Weights of a small GPT-style language model, trained from scratch on English Wikipedia.
Size: 15 layers, 1 head of 64, MLP 192 SwiGLU, vocabulary 2048, 1M parameters.
Architecture: learned and rotary positions, biases on query, key and value.
Training: a variant of SOAP for these matrices, 3711 steps.
Each number is 50 + 15 x the weight over its row's rms, rounded and kept within 0 to 99. Layers, rows and columns count from 0. The size before them is the row's rms in percent of the matrix's.

# q: layer 9 attention query, 64x64, rms 0.135, rows 0-24, columns 0-63
# k: layer 9 attention key, 64x64, rms 0.135, rows 0-23, columns 0-63
q0 089:40 55 50 29 06 66 58 46 45 44 37 50 42 49 24 52 40 61 57 41 50 27 46 78 31 65 37 67 65 63 54 40 56 53 80 83 64 47 25 36 49 33 69 47 53 46 40 55 35 56 28 65 64 36 30 35 40 28 36 69 34 50 43 41
k0 083:57 55 61 32 40 31 29 52 34 39 51 59 74 75 80 61 10 40 45 82 45 45 65 57 65 36 44 27 38 39 27 49 36 65 27 39 64 52 66 57 53 58 48 62 50 51 58 54 68 33 10 64 28 41 62 55 53 55 45 40 62 59 49 60
q1 078:43 49 25 46 48 50 65 63 48 64 61 53 67 58 45 37 54 35 53 35 66 59 38 33 49 47 51 51 35 39 58 54 39 42 22 42 62 23 71 42 59 29 39 64 62 63 45 42 48 41 18 51 46 69 35 88 12 46 56 54 17 85 47 43
k1 090:68 66 70 76 39 41 52 42 54 40 54 52 32 86 50 58 43 34 52 62 52 37 49 67 53 44 52 40 82 49 41 75 53 55 63 94 39 74 66 75 50 64 65 20 40 46 44 56 47 37 68 54 58 72 45 29 44 28 36 52 45 36 39 46
q2 097:57 28 66 38 28 54 49 23 46 44 43 75 51 63 61 26 39 33 67 51 68 48 51 44 37 12 52 45 67 54 50 45 42 78 52 44 63 51 70 30 57 34 61 80 52 80 56 49 45 55 53 53 55 59 46 69 36 49 51 49 24 81 33 21
k2 083:37 59 61 44 28 44 70 40 56 72 42 39 66 69 35 71 46 77 37 54 54 53 53 69 43 58 50 45 41 59 62 56 61 73 40 73 31 56 67 69 43 81 55 56 67 57 00 36 45 29 64 20 62 63 42 55 42 70 48 54 45 59 44 42
q3 094:29 61 54 82 82 36 60 72 60 54 37 30 73 61 67 41 45 44 26 43 43 59 49 17 61 51 58 32 42 39 28 56 31 09 59 45 68 27 49 49 62 52 51 26 59 63 61 45 61 37 38 46 34 52 43 74 43 45 48 27 62 44 52 49
k3 079:43 72 58 51 77 57 56 45 59 43 27 54 38 41 36 49 52 38 26 28 36 31 49 45 81 67 61 67 41 52 66 76 44 52 40 57 41 62 54 18 36 50 38 46 58 72 68 55 46 68 53 46 72 64 37 47 80 61 31 28 62 49 30 80
q4 097:55 51 47 74 39 52 62 63 32 29 39 79 32 66 65 60 38 57 57 53 50 20 28 55 42 55 75 51 46 66 41 44 54 67 54 32 56 13 43 56 62 14 66 37 73 70 39 56 69 25 24 44 66 41 42 49 62 48 36 45 66 44 38 61
k4 098:58 57 52 14 61 49 35 28 46 80 45 27 78 43 51 71 45 36 41 51 63 52 74 71 52 37 57 57 50 58 44 49 52 14 44 87 59 67 34 65 43 62 33 50 44 69 39 60 48 83 66 50 43 51 62 42 54 51 63 21 42 41 54 36
q5 112:70 40 64 69 63 53 56 44 46 40 42 51 65 66 75 37 58 36 29 36 50 65 47 56 19 33 51 28 46 48 31 61 46 56 53 33 68 13 59 55 75 49 70 55 40 68 51 37 45 54 57 54 49 47 22 79 07 48 41 27 43 62 39 49
k5 112:46 36 43 99 61 56 50 31 66 55 32 54 51 59 14 44 29 63 32 53 55 34 45 47 73 47 66 80 45 64 56 51 46 33 75 57 19 53 54 45 43 58 49 50 63 53 26 34 29 38 55 37 62 31 48 71 55 29 35 41 56 38 62 51
q6 086:64 49 56 56 40 62 60 57 37 58 42 73 23 27 42 80 70 49 69 64 53 27 29 72 45 57 64 62 58 55 51 42 62 67 38 52 35 41 28 69 39 35 64 51 51 32 18 37 40 33 68 70 61 51 28 31 61 56 42 52 76 22 51 60
k6 082:45 51 39 43 31 55 31 36 36 36 35 52 76 74 60 50 43 71 44 48 30 73 48 78 18 48 43 47 42 68 33 35 48 32 41 63 39 36 63 70 60 46 44 56 54 16 53 50 62 41 59 26 29 41 69 41 21 36 62 70 44 49 66 29
q7 079:70 21 47 47 38 46 58 16 44 63 54 48 33 65 44 18 43 13 54 19 46 87 44 54 51 33 57 53 51 62 38 33 45 72 41 51 73 43 55 45 59 46 42 67 57 51 45 71 56 70 65 57 56 65 59 74 38 71 57 63 32 55 44 37
k7 115:35 58 71 55 66 43 49 16 54 49 47 53 64 59 47 33 43 73 26 63 68 30 72 36 48 39 55 56 41 64 59 52 49 44 56 34 10 49 65 46 32 63 55 38 63 65 48 55 23 42 87 35 72 50 27 63 42 61 42 48 72 76 43 51
q8 104:49 52 64 63 66 40 56 64 49 45 29 57 77 67 82 36 39 42 40 58 54 41 79 25 51 54 57 43 28 68 32 55 40 35 41 48 73 51 50 55 45 64 48 37 61 72 48 23 44 29 46 33 36 59 49 93 37 28 35 33 66 73 48 51
k8 088:73 52 53 62 67 35 62 78 71 39 45 56 18 48 57 25 53 24 57 41 30 51 66 46 47 60 63 51 67 42 53 68 52 54 67 56 37 41 25 66 57 59 59 44 79 56 57 52 58 97 37 68 73 37 47 65 53 39 48 28 50 29 59 42
q9 104:28 59 35 44 36 49 48 43 51 49 47 52 55 46 42 86 44 55 26 82 57 11 55 34 41 89 48 53 60 42 53 62 69 44 43 59 29 25 42 30 42 46 60 30 41 47 44 29 33 31 41 56 63 38 37 40 64 30 54 66 50 46 73 26
k9 101:83 52 55 45 52 50 54 58 58 56 56 52 55 26 51 64 60 30 70 63 38 69 39 78 37 58 44 49 45 39 60 38 41 45 51 55 58 53 30 78 58 43 25 58 59 30 36 95 56 72 45 51 21 39 77 34 56 49 63 26 36 53 72 67
q10 101:65 45 32 55 50 35 62 59 42 72 62 31 18 49 44 41 75 27 90 45 43 58 36 80 45 43 42 72 30 48 56 28 41 43 45 35 43 52 57 35 28 38 28 59 28 49 45 61 65 64 52 57 61 62 46 37 62 67 77 59 33 40 51 73
k10 114:36 54 79 32 37 66 48 30 57 49 34 48 58 55 51 54 47 57 38 29 58 09 48 44 62 58 66 65 34 33 38 66 61 61 30 60 47 47 63 36 61 42 53 81 57 45 47 30 36 33 65 50 65 56 24 59 21 52 45 73 62 84 25 49
q11 103:79 29 40 66 48 60 50 27 50 57 60 53 75 63 28 21 57 36 63 39 44 65 67 40 53 46 46 53 16 50 56 37 50 59 42 43 55 38 54 49 48 50 38 51 37 48 51 85 56 28 61 36 41 87 61 87 63 44 36 72 39 71 37 51
k11 084:46 53 34 46 55 34 50 43 26 40 27 76 17 69 63 42 35 61 28 47 47 33 61 39 51 46 61 67 53 43 34 79 54 47 62 58 75 73 80 45 58 56 48 63 53 70 70 43 40 53 59 46 61 81 34 75 48 36 57 51 73 65 28 44
q12 099:27 54 49 21 45 36 63 47 44 68 64 33 44 38 66 58 60 63 15 53 70 58 40 00 55 67 28 56 59 56 68 50 35 65 53 56 16 61 42 63 57 49 49 45 62 58 21 42 56 43 49 54 45 42 63 57 45 35 42 45 30 72 52 31
k12 152:59 53 39 42 44 67 51 57 46 52 73 35 55 34 43 79 58 42 76 39 49 57 47 58 49 65 61 53 52 54 34 38 60 31 74 49 82 58 30 46 20 41 22 37 31 54 57 73 66 68 40 50 22 38 81 34 52 43 60 44 74 36 65 73
q13 107:32 53 34 69 45 55 63 71 38 63 47 88 54 36 44 77 50 60 54 85 61 49 20 37 56 82 52 66 56 54 69 29 74 53 70 56 40 44 23 49 58 47 59 31 52 41 57 51 35 52 42 40 60 35 33 26 69 67 60 58 50 36 66 50
k13 074:86 44 60 44 58 59 72 63 33 68 72 43 51 27 18 51 75 33 66 59 47 46 63 40 46 46 47 40 60 32 69 43 56 52 44 30 53 41 24 54 45 43 45 42 67 38 38 69 81 62 52 30 38 43 66 39 87 55 61 55 47 57 71 69
q14 099:26 80 50 57 29 51 48 52 51 66 48 57 46 44 47 80 18 81 54 66 46 19 68 55 48 82 41 48 70 44 48 63 59 28 49 73 34 63 55 53 64 29 59 53 44 53 56 27 28 30 34 32 64 34 51 38 54 31 64 53 63 59 46 57
k14 082:49 38 66 37 34 61 67 46 41 76 23 48 59 33 57 33 47 57 40 24 23 43 33 68 36 36 50 55 66 39 61 42 58 29 57 82 53 56 29 54 79 58 42 73 43 38 47 43 42 77 53 35 34 35 62 54 17 79 37 60 46 56 52 46
q15 096:81 51 40 45 47 39 54 68 31 75 49 39 20 49 48 44 54 18 63 39 33 66 53 63 58 54 68 71 66 36 22 58 24 52 72 36 55 55 53 51 66 11 22 32 47 38 50 52 56 42 50 47 48 52 59 57 69 56 36 55 34 25 35 64
k15 107:37 57 69 42 49 35 49 47 35 47 11 57 31 59 51 35 34 55 21 44 63 55 56 47 59 44 49 50 33 34 45 50 30 35 19 52 26 59 71 31 72 52 57 67 60 52 50 30 30 47 68 58 47 54 12 63 41 62 33 50 41 61 14 42
q16 107:85 26 47 37 44 49 55 52 53 42 59 70 37 68 53 07 51 23 52 39 39 48 40 57 49 51 51 48 37 53 42 29 49 80 74 56 65 17 71 41 60 76 31 71 38 61 48 64 59 62 31 41 50 57 55 61 35 57 38 70 30 50 56 45
k16 071:21 62 56 46 50 29 33 40 29 70 64 29 66 67 38 66 58 56 60 81 66 21 57 49 75 73 60 51 20 41 60 65 58 30 67 46 52 30 72 48 30 25 49 41 18 41 61 36 35 51 43 54 41 57 53 51 56 56 68 57 53 48 57 61
q17 092:51 39 67 41 46 57 52 63 45 42 57 48 44 46 76 59 52 54 44 33 81 25 36 28 40 49 22 42 47 60 60 53 49 70 44 40 22 65 54 72 47 59 67 70 20 69 10 47 62 44 64 63 41 37 67 62 48 47 36 26 45 80 68 47
k17 117:62 59 27 44 50 55 44 62 54 52 73 42 53 51 58 72 68 27 72 45 21 36 75 65 44 55 48 30 57 49 36 52 46 57 56 41 56 52 23 49 26 30 21 15 64 41 38 57 52 52 42 36 40 50 75 36 59 49 62 57 73 26 84 62
q18 098:84 40 33 61 70 50 54 40 39 44 32 34 35 56 55 27 32 31 59 32 16 78 48 62 69 56 67 47 41 44 56 43 48 62 70 49 64 57 60 51 69 42 39 50 37 27 47 48 62 40 63 44 35 58 62 75 28 71 40 68 21 27 33 47
k18 072:40 42 35 49 47 52 39 22 68 65 43 54 55 45 49 60 39 71 61 45 74 56 25 52 45 54 63 56 11 64 40 44 64 37 61 66 61 58 82 43 56 17 25 48 26 33 61 35 17 37 52 39 54 44 67 49 53 57 66 36 65 45 23 57
q19 082:31 41 46 35 63 48 36 15 25 60 71 36 58 70 75 38 49 65 23 76 66 42 32 24 35 53 33 69 48 51 46 51 51 71 64 53 48 50 38 39 59 55 56 72 44 60 39 37 39 53 40 45 37 54 54 70 30 49 50 46 20 81 37 29
k19 107:65 45 36 61 38 67 67 56 54 66 51 42 47 46 31 70 52 58 60 32 38 49 44 47 46 70 36 46 76 56 54 60 57 56 70 46 91 70 40 50 40 53 26 40 59 46 36 64 50 74 31 30 55 20 76 49 42 41 60 45 81 32 85 61
q20 082:55 77 48 50 16 56 56 47 56 68 25 56 58 35 28 70 42 34 81 52 45 51 43 33 69 61 81 44 73 61 53 17 63 28 43 54 38 40 41 37 50 31 47 24 40 51 63 36 46 38 48 67 85 52 42 31 64 46 50 33 48 44 49 52
k20 128:31 49 77 41 50 35 53 37 52 42 27 40 52 41 36 43 37 77 55 33 81 73 16 39 35 40 44 56 33 40 49 33 54 48 38 68 22 54 70 44 65 61 58 77 26 55 64 48 42 41 59 68 50 52 26 46 48 64 59 38 24 68 30 60
q21 105:76 36 48 40 55 51 45 28 31 52 44 42 29 57 44 30 45 25 78 34 50 61 51 59 58 42 88 72 30 51 40 56 42 59 64 24 75 40 54 27 57 43 23 59 43 34 70 58 49 50 57 60 40 61 51 61 32 73 45 65 41 23 25 46
k21 069:38 63 43 53 48 14 51 31 42 37 68 35 45 54 48 68 44 76 64 48 84 46 23 43 23 35 64 54 48 48 52 33 45 56 60 48 26 44 82 45 62 71 43 68 25 61 77 31 52 49 56 67 43 43 34 62 52 65 59 33 36 45 26 38
q22 118:29 69 62 48 38 67 60 36 50 33 67 44 61 27 48 87 41 73 42 84 66 49 58 24 36 54 28 49 65 39 67 33 78 43 31 61 33 57 41 47 46 66 82 44 22 52 38 57 35 35 64 65 46 47 35 40 57 53 50 57 53 62 50 48
k22 061:35 56 45 61 50 37 66 67 44 62 44 53 44 35 64 61 64 24 61 38 42 68 52 71 65 56 24 45 58 48 37 61 46 48 51 62 65 73 47 55 48 50 41 63 52 40 31 82 33 55 18 39 53 43 64 63 64 40 65 51 79 15 93 38
q23 081:62 58 49 42 41 72 55 39 60 51 53 34 56 34 04 75 40 50 56 37 43 27 65 57 46 65 88 56 73 61 43 65 41 24 47 69 50 39 43 51 38 28 62 31 62 36 64 49 73 57 64 54 77 53 63 51 54 55 47 74 50 23 58 58
k23 093:49 59 42 38 40 23 30 31 55 37 51 50 37 55 42 38 35 64 35 55 83 68 28 26 33 45 60 67 54 48 72 61 59 38 57 47 39 50 79 37 54 62 76 73 39 47 83 15 43 36 60 60 39 50 41 45 52 58 51 47 34 51 16 46
q24 085:59 71 15 41 27 36 44 63 48 39 38 52 22 55 32 30 37 26 77 47 36 52 43 60 47 49 64 41 22 64 53 19 41 43 41 48 57 49 52 38 37 25 22 41 35 50 62 30 69 54 60 50 29 39 40 43 69 44 37 34 58 44 34 74